Each number is 500 + 25 x the weight over its row's rms, rounded and kept within 0 to 999. Layers, rows and columns count from 0. Numbers have three digits each. The size before them is the row's rms in percent of the matrix's.

# layer 13 MLP up, 512x128, rms 0.0786, rows 221-231, columns 0-127
106:518518450516496511511482515478500497462528472489480507504532473487513488500489528504460535495512490491492492445501500517566471544487496537551483506530528499493473483509482475472519508504484480516531487532480548535502524468527502529500501514473511530481489493475527499502514469463471467516428517472536513480486485513481505505475528497487513562515460495535488490435495545507519469507472
092:512475486533474512483517471471502494500534491501540470511524478501535490491495519540443525489465536505493476494523502483491494551525479465505479482486538458447511475474504533469544477471513521513523486528472489445528480519480513492482507502486506532510471486523477453496472512531487539491469513526528513499456517489492523537552515530459499532478474508486520486463467486502501540472466
088:540502480464516507539504535515491467485523495429515484463516534510474526485466464490502481514505479495486507536515451524497471514527509509466426498500500510509508499522522488515485515463487494456486481469482505499511472469483503478541501510520525482516461487470499513548512506488506516512529536484515528511469520508427535485521481538511533499532491477469486449495517506454494507545487
093:539504473507453491534543535479489499491510460471546514526521484500485522481501466520467502514525510465487491491501505502501496525506518489505454472478573488491499588500506523514505476507484467490469520470440558466509509493472467454515514491503480485481488478512491490505522513476542478510519503492489517472464513495483521491525554487465529507487512496546508523498498499453517499486537
107:515493495509559492512479514539534514505531508493502507493506512536460500509506469517497502487519523489494513525461496474518556514509506469503514495499554557501510486512508510426487492521440497465482486483509562519506518530506504467492484461537454501515528489485488425482455504457489474463525493498508489532480498491501495506527529472509463510490528550490483478533506521508503500538487
101:528492472464491506481496512476507479502455498489521473505493464515487550507509492496459499484505492544537530470467478592510470510537504499533464526513504524490525545491475474526527503440486483463488512522501508533485478508464473493482508487457518511525494491514475487497502492475527517497509476512486500475533451497467535499532466540489468515517498524474490476487475488527501496486427
097:524464486493495517467496445559501487504530488475481512498450526502437492503502448498454508477548538503512509484511531510510513504518527526471489523493576485527493506465490487467492506528514508522495535460474502512533536532533510504488512470482528521497509506477523514545455525511473511516522551501500500504506519526527482506472464476531491513466487487483469494491513448527525491512506
104:517521463506472492497479492504514488457483523527541512499499490507513521498470474491487483500486467519451520523538546530507466461440533478501485570464484520478462497486530530469471454502489470482549507492547456519481540453473514514518488504513532528475505476509457526508490531511462490545531499514534488510508510494458497484480490517537487493494489516503512500473501481481534515520492
113:528529486470455500505527525528463509458517512478479506545510522521516469527518538502504525497510515526499526493511473493483524527505554482540492498506520514491511504560510518496488520488501482515480506521544540534491507500532490535536516473487496493496513507488519519521560439474519537484501451504509507506556481528522492507550524538535516509484508543514491479504513501536499529561531
100:491511454533463462472504493516496518505528482493507470499495478509468492534528463478524553510490493497496507502469476465455523540497519427504490499478540489495473485502487518517488479510470472506480526464477515460475491472536531473434508527500490493543491476479500508497520527478455517513487525451510523485479511482508451503478540458477511480456536478470499490498499507493483482458526
111:486534456477468480482473457479478510486490473491498468479533509532506437484469469467467500511503472490460504458523453476486454460554491492519466485520467466547482470494482510460521502503474474465511512478484531508492499457477492491475484488486559500531463520493481471486506479496470470503460504515500491512487513466497533454495512521512501484481478449493503508470480491501500533518487
# layer 13 MLP down (transposed), 512x128, rms 0.0786, rows 221-231, columns 0-127
108:501494516500534504498500505480530489482483505488544518465506477532510480521501461533466475509484508486536487523482523473471514504507488504504491553516496481524490528480505465483474484483592489544510510472539470472437487514495534499499513465514537484547510513467527525501501498490506510493535448511533489516539511529490537460537510472490477554496490513478538522517515475551491504485513
093:511444515472493488484505490493503538504496480492502537506446478532496466520515510446499498522521478516490519501489488503536528489479499514497495445499482525509495486550510527509490499553529528475505532478519480494496510509483473497516462521491528476521516550496527532519534489479505485464510478486459491500508518546477532516477474478544479467568516555479493493518577533492507498474504
097:523459484499476515518520512481581519490485527485510524484500494519475481512459476488465480528507520499477514509510510563499509531496485489517504479515539531523531479540482476484554493530461510508494458470513468499493554460552499445460529523483497483488497521517488464497480482490484540471471488495513479495487506507488470519514461460491503511482525470522481530521495507488524496555537
091:435510498501541468518508511493513511509498514544516472473478541451476476508525511493504510484481550528498551526491514497501506521523484525523561467511475519482461508486517476496498470539501501488493473528494460552475492498496518495498472506477508497511475497472478485474452487531494525524498459516514480514546487482496520455533558518531485505431456472467502493490496527501476498511503
120:482553500553482489515483507464532542531494461494509491510495487500540487520482515547491481538509487522491475479555530502510543550462518536554492485518485519516479494516486508477477534482540506504521493519473453486467520512490506511516493519494551519487474505499493470458453449507493510436545484500513524525482496474518463497512477522541514510520512476501473462483484515503503490486510
109:504502529503503511501511502527508482499508481562486528486523498490458505481482463497467486496474500539503467469502545521491507481473474499492505470586510485521507521515487502513474475499495538481481525533439544475530558489491486507529483501505439526521491463493538508496480500508475453522530443511511517460536510479526556515456499479505477493491487527510503488512498495478507474503469
097:468498544482512479463501499464498493529520507494518492518560495489550474522530520495564507478501480478505513515499491509469526514514483454523453448479450505470476519552517513511526452487515508501472501517487527505463484511475523494470517482474504493505502472512495501494477491481550514490477462488497489476477513500462519483566496506475455507505500505520537507505490571508504533520458
112:511436519524483537476499498490490493491514527524525468449471493478485459454513489476515525510506462526527484479521451508502504501534509516454495455533472504525505472509504468497515482473493497483484507517529498515494502480501545537516553489516525456496498458559494493513474470487528514533495515496496516489461540491510482492534522429503518541516511496479502530480486509559525507478510
098:515489514525469532504501513486525511545478509516535516460527460449438532533507522499548456482520483511512505503489525540514492519517464501458508534514493493520494515465503491491551525517455474522530497486501473475520486509480495521514506512511478450520498480542476507496484543543479483533510521494496483473486504511500489474530464467502476526482484478471534532494491552503470459447488
100:473511512491504541567529482474475502488468501487503509511471507475522485538471517494526460534525497511499506474475480494520537504474479547494504478492506511522535527489515510496454490467572475533504469520545539506531505487448536509504494505521466471493501471470499485480483451494495434481503493550490473474513502529513496482478513468489515536509493510471545537493495506473481459511496
113:509502470485484565512454488491531488505518474501538518502506514495474472494541497499457526503464474546491531476502468539457508513536520507498504520473503479523477501501439547510511497499483458485502513505498530465464485529526538508504472474502532488454487482491495496525506523528503540477487468523453500515484516475558464507516509460538484481489501533447495499511521513492483484531452